config.toml
d_model = 320
norm = "layernorm"
init_std_o = 0.00444
lr_mult_o = 1.57
warmup_steps = 200
doc_mask = false
dataset = "wikipedia_en"
Each number is 500 + 25 x the weight over its row's rms, rounded and kept within 0 to 999. Layers, rows and columns count from 0. Numbers have three digits each. The size before them is the row's rms in percent of the matrix's.

# up: layer 4 MLP up, 1280x320, rms 0.0903, rows 1212-1279, columns 192-255
# down: layer 4 MLP down (transposed), 1280x320, rms 0.0962, rows 1212-1279, columns 192-255
up1212 110:484472517527475501507528505481478529512521515455502479519537507503478481507497513477525494534442531486495495480498519472484518496496516485493514510479503490475553534478485531515539483495461467
down1212 113:523539474523520519518490500489486526554512515490484494511504559473490529512473499566468500511508497495489481511482514517543526514492506482459517531460507472495466522491507487500453517531537463
up1213 100:477511505504508486495510505475510478496491524468525493543502504480552520510462515544512512499474516503465498496489507491493507465499515450500493537490486508508467489519492541523522519444481472
down1213 102:527534501511473462512489444495495481529495476493508466538443502518475503510461482469496489447476519525510519557529477504502481518506519471527525475507462501479505481473516485443532481496551497
up1214 106:484514488516493490523476505509485486483549473484533489497469545484480534490502519484511472500500516436474478473501523463539508530525494509540492464525513489498507472503491498468498488460526476
down1214 096:469507504483504482519533499496500449536515494474509494450467503518478523541497443496499530494491517484523467524518508497506490508529499436493543537451543506455519533489464519510525524520542484
up1215 097:500467506529485514556470474533523506491490495521520504505508454507486508487494502555490493473534512486463473505506479514531544511510505484531512488486505517529469497513492553474469516526483474
down1215 097:533480465509491502468491498472517530508513493513509462483497506460512493491457486515465490522576524451482506475506481490492481500495538490521511492548493489466499526470517484533473490471515464
up1216 092:511466510540437460526478496485509484520492541506509537491504540506507453495468527505497499522510476482502495487491508519516491445502567457539511500497528488490498496515503494499459525510500482
down1216 102:550495521521540503513497493510507505492498520520496499551544476501523505495496486508536519505527477507506522506509544510495490461507491481462479504476520513495503514484460504525492544510524469
up1217 101:496517486506488478491516503469508488458463533521503517524481459502488521528485474478536465477535534504478528503536497465486515478509511497531496529504485502519477509544483539493566455481510545
down1217 099:535519499478507503485469513520538452512490466477480509489467508466499497501477527507482554478506472473509516491512483487476528523487475498447514473486540486486513543496535448513504534497498490
up1218 106:500523476488513497509519494493522484491490503499507515563496574476476517536500493497499480481473519431441476497504524489488480503533503514526499520492508473565494462485491571479503488520486472
down1218 102:526479510497519520526511492506476494511469463520490505490504546441503530480535513511508516544539486498506528536449490528484524514496552557504499550494497521511468494535528481486501512539460464
up1219 112:520502511514477525510468501510499491495478548486503464505460473516479475520524477521500576499515503512530498447449497489508472520482527526515486492540510501491513543519463463538495501480525506
down1219 103:522528488481514489459455494496498488528513484563532560485492505450534563514511547501533489503487506488525471503530529536475525485467488498529454519513493476519490522503461519489476528468554497
up1220 095:524525525501483483491499495481466482491477513496580465511501527503503520573496514488524472507484470478506512483526466491470518520479492509487452452485497489548498462517546507538471486520488480
down1220 092:530515485442509522469499505503505514515493487500494499451509505508525507476501559477488479472513515456486497516493501528508479505485487447513481473488511508551473498478464515529490529511552480
up1221 095:543529492506482489507521488491507518504460497549511482491492515500534476471485530476487501471476490498513473520488545551480537526467487513495521470501511526468504448485539518511453501495521458
down1221 101:520473509491478480538476468541487513472514523489510468505472490473519461476475514473524493510464494544514478502509492476475522515491518510525487456460485521469531517518498499488560495496496502
up1222 117:526458536481462513481488480517484535539524493458523464478471488456464489550469526479532481574501506494480528527549517457506488457515514518487535491494530497535510518528511514481536453483496490
down1222 115:473539517507503471509491464487480558533488484486468459503481515508508552524448513488512516470510476500565511496494492505492563504503540504461483499506507513486441497487497476515429505473530483
up1223 096:492492519478483528468439485453509536499507511523520524498461507533506508528511474534503512503488554512545533480508556529446464490505493473505544429526516483478482476540502510534545508541512527
down1223 101:498488512524517481503543491517446515562448503501471516455551449470447489489490476514446504506494497494479489510546492526523539507514467529525525501465498463510461519507501516520487516516505470
up1224 095:504489506538511480486511503515520521492475510481470536531531479493487449543487478471475494497502470479492470471490474492538510522484535450494513507487503496515523524534525489495531487472497481
down1224 101:456503530513511490523532519511504536472496538506496531482471459524479486423538496510510484529536507513516473533475541482461494536500522567511495519530532485509511451522537521489512509479508487
up1225 101:518488511490531528504520515555492460461474485487463559445491542489488497527502520516490540509509489508534522483506453519501520479473456504518488475495544483506536465502488521497506540543519493
down1225 090:518507495486477468501518501493517498491493461496469498474476502520518487465465476505507494537515451476495499495505521471510549522470489524544565488482437509496488490482502554499479508483505507
up1226 100:515475482448538493485491529526507503504517475490507530470477493507481488509485526505504514465478468525512508553488507478487474509537481518514497492483519476552496480519517488488523524458484509
down1226 089:500491497514538509551569489529463530430526510503487493496534537507520531486542504509477505471487498493502487477494468516463499491461514477510496471495503525542482563446456506486539482559478482
up1227 095:503487488520469471487545496475508447528505482519486473483473491513506453500480485505504467483473535535542514503508507504480519525470457446484479556530554518506490505499480484512488429497495492
down1227 080:486488514552512505495519484466488513541494494517501487498540519504502508452493493464508546504503515499483466495497492496498514484472488463485504466494474504496445498492444489511507478486504486
up1228 100:473489491467518490525482480534437475522461541522557457555484515448507479503513516502481469461476457517506479548510519473510500546517519491555494497437509511526481515456521510541466501458514515
down1228 103:525475508535517506452536530511480484489480513526465490506500478518513496490497512525500532490494541505491517495545474469464481455480505493434527503493490462479516479549488485479533506494469496
up1229 087:504453485526514471501521472533513519518489522521506488486527508506486538469520536494494495516511473520536444477490487523504466534517526479464484471472495499524487473469476487473537498500466509
down1229 093:511489533525484532441540528515479476491472497469500489572524527493490470517494452507495507471462455545454493509491508518484490455487474481512493517521523495457497524526495496500495504522571509
up1230 086:513479491498496433516493461530494502498486524538527523501518537468479536542504527486451495495521460470477507507490489530522482506551481523518495493499525510512500468523461525507445533449514509
down1230 093:488431519520515476533502484562461517527510500490524528525493503482491520508506506462491442544462511468482500516508524508539456483480489480485550518527464512509480550509484537494453494531520472
up1231 090:472510503509475514536490471493490523493497503497519488532481478460501479540510488556526494525492475500489472526527455505423508502484455521470521533476503505505495500516489505500490535534440547
down1231 097:477462467531504530508481506481518509517518485475527516480533510499509511512497490508468559478498556456478519465460524462522490508531523444476505480478536525494480509478498474559546487508554455
up1232 093:520493496490474489517539524533495454500501465531493482484477496505496476510517474548486498507509438493492492491486504521514540492496462491516463478496486484499501474497486458499530507520494495
down1232 095:510507478519482507504509481497537531510511483545453542466542479506470506511486505508489497471510546501484513505538516493528509505493481482522477504489516514560516488479495480492548456482485538
up1233 100:470458530534516498500470517513494525527497483501471516501479505444484520476526521540536470489466493486520482529539402457502502502502471455519498524480528453507513499522529506488486502532471488
down1233 096:484504482533487486480532528460496501520514515483499506487507462522540515499476503456493521501446493508524516536467533504523436491499487548510508471471484503536475494501480530483466468490505478
up1234 093:480462473493507530496477495515515488504519462506527483497446486528483488513497502523519495499506534499497486452483488491509542511467523501496473510462535515542468493460505522484539501514489522
down1234 096:480522516494506546559503518445528510441493513485506530496489528492484561465469483528511507495517486509492522535492520443484444512462461516486492505505478520538524462542528491480488485505491504
up1235 114:529468524508462510494490493494510494532521496467479538488489498514495500484487505565497506525481539487505456451509516519474509513504455487442507523515482496503520506547494559470486538462511493
down1235 127:499496459538485487474494478505516506523537507500486511519519492495484452494502488523525475488491553487509491501540513470521469536538464504487500532469512482502507482514516529471546521505500497
up1236 097:497543454494502511509453528480502513486537466522513536475513494486503488508479478521510507528538508536513456502505477498496493528494498509517550497525507472490478542471482512498504522537514499
down1236 097:465532492514484514490489541525482523471499466498526524519519510448541467488505514484500506499474481486537510497484503527516493527493478485538508455484519484556493539482528494454477492548540523
up1237 098:501512514538526537515471421504490519516479486509523506519505491490512487500510475484482497483486473513532487467445517466500505502503517472523509467450518534501472466478494518539497534470515509
down1237 097:539460503556515517495450506528462490516466488486482464525473528511535489534505506471518492540492503507532487561493553497508509524488465457537467497536472510468503473484491514438531522538506498
up1238 105:476473488541502484494474506480474484471546510542494529505551479507537465526499524533467516481460468499496448506478526482478524499483481515481464533469464486509494529507475516528492525462488475
down1238 114:509461484470499467521528507476476515501481493498480509473496415512547513493520463457519563508511485514492516498493525477483529509505562539494505474496450514487482564539496478504512507480452479
up1239 101:467519476514441532519522477526449515492524531507512495483479546489464527476526489502544482527530511478519457495443508461477468524521479514502569491497508535508505527530446470475525479490482465
down1239 105:518507481492494522432502530531480533473468494540490514485490536537475467487506476473499513497505509455480512484493480458498541516466492508510555488517445481480519533482466552479500478530502495
up1240 089:504464510471488502496539468511499531468530538512462563429514505489503528491451503511523528462488488477467515501532468499475470508456524496500479483485497506529523496528508524480518485539493492
down1240 092:493474490517471495486482516457486502486424504497516483473481536493466421488526484510522500520511500525516493558500503478533514480488503535508524532498532482471488468455493495494506508444494489
up1241 115:484494484504486468492521498506495475516497477524526548479512528487527469489463513492500547523460463506518537501507505540505465467445524494474576498482520470557513496466466504505548471518503508
down1241 107:482512499473518530513483483497518474489532524482475522524520485471533515504468486511500477537486544493494472483546479477480535506532511491521459530489536510533526521519494539490487483506508542
up1242 108:531495499501488443520526517458526514472490459492494470485516491486490495498480480434521499528521459481508474491489539503460506528485540528476510497488512505533506433537509441515516472516470509
down1242 113:509520496512517503500495503489517519503550470461488495505507478453452501472481519525503478474506543521510507467492496522518472498488489472495452517480491521512485502502504490478482504499544494
up1243 108:492514494542520520488523540524512472485515525476497520486528501480472492507493504464547440508530487523509484454493494509479480487544517495539500553560487475528486471528515481505450514550504517
down1243 097:497505468534519470494490509481478542539497460435503524515477517500512472511501500513493471501528498532520537488463486462569497469500528484513493480495506547517504505510506518450485495453480490
up1244 097:513507535533511523490498470470509470481453478505553491473474477492493513514494485456501503488497492529497467445438493539481490509508513479478489473474485490469455538537467518522492529513494513
down1244 100:516470460537495506549529497534496496502500473526496492500472476507495479443503489503479512532478475461517534494529464556491481514541483507518486485497526478488495494469513504541506500489506476
up1245 090:515521511507524519500509490534462490481491495504517515540473539536504493504532493503470450443527528530494517493515437463466487505518540534513466523521512470494494507542483479495489487498511553
down1245 088:515493472481494467511505536496519484488547472519492503534480485537541474475528511502505501551525471514517532494471526514531507526517502481496517505495493548494495503548509517551496505485478484
up1246 097:513512535516491517504530496555527484486496523499509460506484487467487558512510512524491473478457465486515499491501539498500461526480485455484493525573487468499468489498527506504513477486472520
down1246 106:465483508506513507515553511534530511508480532462508520508525492462484537524497547479497532499471487513509469498483551482471511485505478502503516485505475533481488465476516538497553508518483476
up1247 085:524535477482574520475494498457512503435466525548494491529508529499506525523501478479506532505461451524491505527516500485543546503476516547553544468506471507478512481488483487507524496490497474
down1247 094:476522474527517462495416462500497504476461487486520479444464466486567479520491533485510477518458527479552524480472532475495504523488442504488541507549485482481502510474529524458520512503548473
up1248 107:506496480476515518452555498496499486514518491509455477524505497559458468503512469476483506497497492567468519499502553520486465462491480483528504534486502498481510498450490476483507473507453532
down1248 101:442497526507550502519497491484484536546503505529515501485528536527461516507499555507491469515538517460511522489481500503457507498476522512476486520501504497513477484542503492519495489495487535
up1249 106:491506446535511487466494468505538452465494521496466527529500524496468500505515491526516510481497547503499493475518530486486469467495523544515461480472519499515507483497491514529520473505500500
down1249 108:500474491508496495481439500490497497500487479498503533538476483529490509489492487550546473464539546517475474471506522469447496513558512481484510488486515488501526461494503494503532504488482470
up1250 072:467483511499521495504557502492490520514473506481477516460526510526486492522510528520506509459517470528513461536494491486483491488533530468465530520473511494463492534523496483477495514501502497
down1250 091:519520498491517503566522453485517495559536492514517492523471515555506528484471535514484511450510519498465510522512489479489517504459549507506525500501494507473518484523511520522509502470491523
up1251 108:490473493483487515537510492509527486483519521586513539495476574508493494474555510474484480527461468514455517475447478504550490505529491528490495496505547521455530487454485509537490519446513470
down1251 113:523498502505515546548490486547526531449523464505502503489491457435526476517481467474499444499494515510477496538540500520501472513506502483486464484482432499485516512513526469492493494486502510
up1252 092:512473508493480506500509500515473486477500514511493469494444551496497497531505529470508524495458530503505472469487491484472502537490499544523479484515512489492454527470493477512465522537444510
down1252 094:435510483536486527497474526527500522490482480490497496482495494494512456471491462500557492515510479519502532511504488547480497501502500483513499528470462477483489448521513495476519512474519492
up1253 099:493504483451528503481561471492495502516460503539555526520503506515472519510501541498502495466513534523521469510511536477486487503475503458533512471481459462537491472521468543502485458500489477
down1253 099:489497492450517533489465462493506544464498474462528496502488499444456461442468499489523483540534503557497483537482498508490550532496517503485483498533507523507532534487522506456475516527505501
up1254 099:449485521482514518498499477457499555525478475495489558502514509490514495541526538517514550525492505539478543491497425505501470508526547493438474495490451505539522491504517480499463501505493524
down1254 083:471500512536498523544531533508506519493537475507506498512513446478475495474470475507457532505539529462543502479494488500519513507530450492510518486505506502491476493492468480486516507536493483
up1255 106:493515463488502496469542509470506549477507510467527455515531520477487500506468500506533453468492524521474486507492475457520460496516530473468454522531505500499488512482515491513443456525535520
down1255 104:513524464536496520482541483494507494497466484526510515515528485520501468449495551462479497496496495494506480530503473483495488553473519522559493488485541528443497523474489513495515503486533491
up1256 099:464526492473515525498505500492501489459504560472522514514499506533511440504468521519493523527542525524513440529518527464499509533437498509497492488465491474486503462567502507510511515495493531
down1256 100:503462505515500527470545501551502457465487521479528530445499481529473496517543514449525487525443540478471452520482492510497471483469514516521492484482484499524500425481500518561521513484490496
up1257 085:520519515540480510446477500501505522520479533491485481481492552486490526493476520458469514482461452489488517495531475500523520484537527516459496464505528493493485534516502466519509543508504459
down1257 088:478516502475467498494514467506503501553516512498522478520543532487493478454500514490483527480493509481495546521535532471510510528508467530455491529503458511506493509527513491481483492457525500
up1258 121:490508478570472516477541504516481462497482542518483473488511517520484506493514478448476465490469506518504539494504524494519491528520471510509457508417481496490445489519496466506521486445476488
down1258 106:547496527460479476571515510481521492476539474523493493497488500494525530514497481487482542517510467482526479545486464513478460485483473483535480527525513499517462501467472490477522490516514453
up1259 114:505474497495526498477528526463499518537508550519551546462457486525541513542522474484517524509472491505520498537479500550487488554508425510519531501486525466514519472510474487521498502464495493
down1259 118:486473475481518475501503512506511520508486527509469528481462479502455475482517508479512519496533481519476477510512439507521521537552465483511508529479533500471526463522499513511570489497494528
up1260 119:468532494503484455474463532515500498489499528499497495515503461511523501487522492499484458504480523496507480437490472495508501476545492510470545446508538473498488507494502495525509485517466484
down1260 110:507503447521473478515491525532534461484521507495458510497429510485505487507531481491556502523436511501500463495465427549491532469511526506501489519507484482471503471497485493521525512455506482
up1261 094:536516474492483504479526469490475484525484484525524498441521514508476510522486486507527494526509511495485539519441470476497521501531465510507519484494504541491522479532487442490500494525468488
down1261 093:495481495515468471503462461503533497503541528516527484496450514520490446522502514476484497525466469532514527461499525504549485514501458532471542523489455523544498483453544497482421484516539488
up1262 093:458508548501586516439479459539506500476481472527505510538504561494496513495511535434525506490448531528511529511468513430495508526490549485512502454510498501510513496526489472503501501495489503
down1262 096:499499475484495502462481473530474549542507530513515508534556522480499505495492519484467502477545507464550512499516524473488525489482506511472446493496503470518511525493524490511532476504520493
up1263 097:486502510530458538517501534496468479491533535485518487458469515515525446487489484471528464475506498490463484515487476521479494546475474516479550544487484486520521467494487485492483521497499503
down1263 105:465529531488530515509497515511471500487511508487450502520480486515496477498508448542500508526517525528483498490500525513504494468548506501491448506518525518482537505499484502475511482542515525
up1264 099:498501515478466498498520506491498550509462526490496452464516512528525465501485437473461452521520482471542472540487467473473538484510513509503518514496521507482439489510517437515545464459505471
down1264 103:514510469502522489415491534490515455476502537504504502456496433453476461501499499463497509520509509464503479489500498480503488512490531488539467518521472486500525492510479485497425509521500511
up1265 102:484469484500516541488525488464504509508502524490519502497508530483458501522511529497493489516474552528458502486496454484481491487559505472512471524497520487503481532503490525502481494482466514
down1265 109:503531434527482504514552546513508482473495509511523530511473514510564502485530501516467506495487483493496484500464553472499457487470463523484499474516500482477505506470504493507455498545456486
up1266 093:483517481494502561468498511481562564493487536473514528498530504505504550494466494463514486482508484550489529512474471507490483504508522529465529503483527463495503480519483485482529461506520498
down1266 097:473478461499515506468479481535489518489488510525512502511513517523496505485509463506516536486541528528466545531495511502516463529505482507492439492476552524514515536470438505542509468523492461
up1267 090:510511565492502517463454482462489477500485525471520507505506488468498503499486466487535477498532488483544470495503511502477502523513497527486502471555480450471492497519509484487468498504533503
down1267 101:508503533513489523473488495478525551494503470503520473547507481492497515475483522537491464499528501511506541472474476492480509498497488496511453525494485536503489501522456493498541525471489486
up1268 107:421506502492513516452457515535485491505515485486506499494522513439535477522504505512514475487485494471490507502524515489467492480523501525523503490468510495447472508513484521476547499486467526
down1268 107:532503500464495549480473540539510509540521530499493522480531491526542478484529479475458537532537510523558516504510524471524531498480533495512479482474489521496527489463494521488558509484519500
up1269 100:545505489495480515532498526522487556442529542526517471499501531541462514444496491464477538507504504466479512463461494528446494502510481487443513485477540496518482440541482486521501486509550496
down1269 108:551505512457493513544461493492496503521530500523496480518503498487505478488493525556498515462474474518506519476488514507526505513499464464454495538504569487514509472483495520530503482489489519
up1270 099:529521502503523486506454494514521499513482498487503526508508443490483521487510531488504496516484559461508488496491440480517469477481479495515467528474480481475484468522508476496487534462482525
down1270 102:490528510504522507482501507476522492500511567460478514498483483465511487452479517527484526542487461502523435526540509519525529452529495499485503509470519475494512465436525507513495529477496475
up1271 102:546509533521460485477513508510477515518534489492469486511491527491497529510536511526493484485504489516495482493492484490499484533501481545454527516496527470502490491503502516510493466518537509
down1271 079:500530487492521492522546496478493484501510459459528514503486492507536545478490515464502575505519504497512473528531523492486554452515506440541487496488530534477495488438490481501525541540529506
up1272 101:455451511537509475513526512481476502524475568479475496489535420479522517470477533475431486481517503484506499504530468490474551528514494478500527502542527462519497495510456520482496512485501464
down1272 117:506510491500509522490485483515513558522497482502513485525489512466524517508526478507488502497486438491438465467518482487452518490496494490480448489509500520434451473494521494487527462504490475
up1273 107:502471470499506551502474485514483513504453468481475553502494513504511528487511558500530503512516501504485529470492498467488496538505483531485509460485507500515514468487470504484461509518511484
down1273 109:481461511503511473548508511497502513518501484522522493486499478455475545513474477494479472520535535480486518468460525476513437532541514503516510485523484486476483462491510491500505537552517497
up1274 089:479502513519466507511487501531516531505483512496523499513485503518504526513489520508501516526470481546463467482501498501454533480496493486480512497468491546480485513462519538495471515512518544
down1274 093:478470419524502493489496483483492494510538527503476447465508496465458510520504464466540515480528508518513522480495508513494505508493513519498480500507519456505518489532506486490533526501482503
up1275 115:495504518500552502506465490484539478515523493554496484475481504451466482514479509462514474505482517530472523467437475480494450507536518514503496499489525510459474549513495484471538483510503495
down1275 108:519510510510508531499528492494463477489524509476512558467479517492465504519484498507516499505501547549504513476502498503520477513512483560522446520475522494518490485454444537514497479494512492
up1276 114:536536519491529498479515465514475515505532516538531516474505499490459467491468506504494478504495479484506474493519486519464510491509511514516554453490499473510511465495453543519486539499469554
down1276 110:504498498525501485469520508519499470521459491466463484522471486497527533552510485510504480535497507517519541490501517505502537463459508499431505515536500488520499484544482487492479497467530486
up1277 090:498454488513472483523487483500519509471531502498489531507491484480549441476475507463507491498510469543455485498486482559504485462462565509552487524506521502519440478465503487484476477514523495
down1277 115:476462462506490542505475487517498526508480521454489517490530480487496517496448513494488486498523469477481527450503447490496485513481500520527533517516506536501485498526508508490525539468489453
up1278 099:497490491531499466478491530473515495511482489472534501461512484515487478497502535524509494510574481486471499455500484530535523518498510509499498505516497495508490489508506498517492522482517483
down1278 099:540480484482513493522511490510483511463492494508479468538510529533527458477488517492481458537500509451508536476493509511477484497461498521570526487437514559494476510549476478509497498493508512
up1279 110:452483510472514505501535464489517456479483484511545498493515516492506521533488468436500472499463492507480507506469563488502481482530480432537494471485506501470492515483483443534533493457506546
down1279 112:527482526480494521510517508513467459536508509471521509489483465492506514505530516528487539512488493524489490481482508514498492507458483505479504512471503515512472490493474493527532507524517506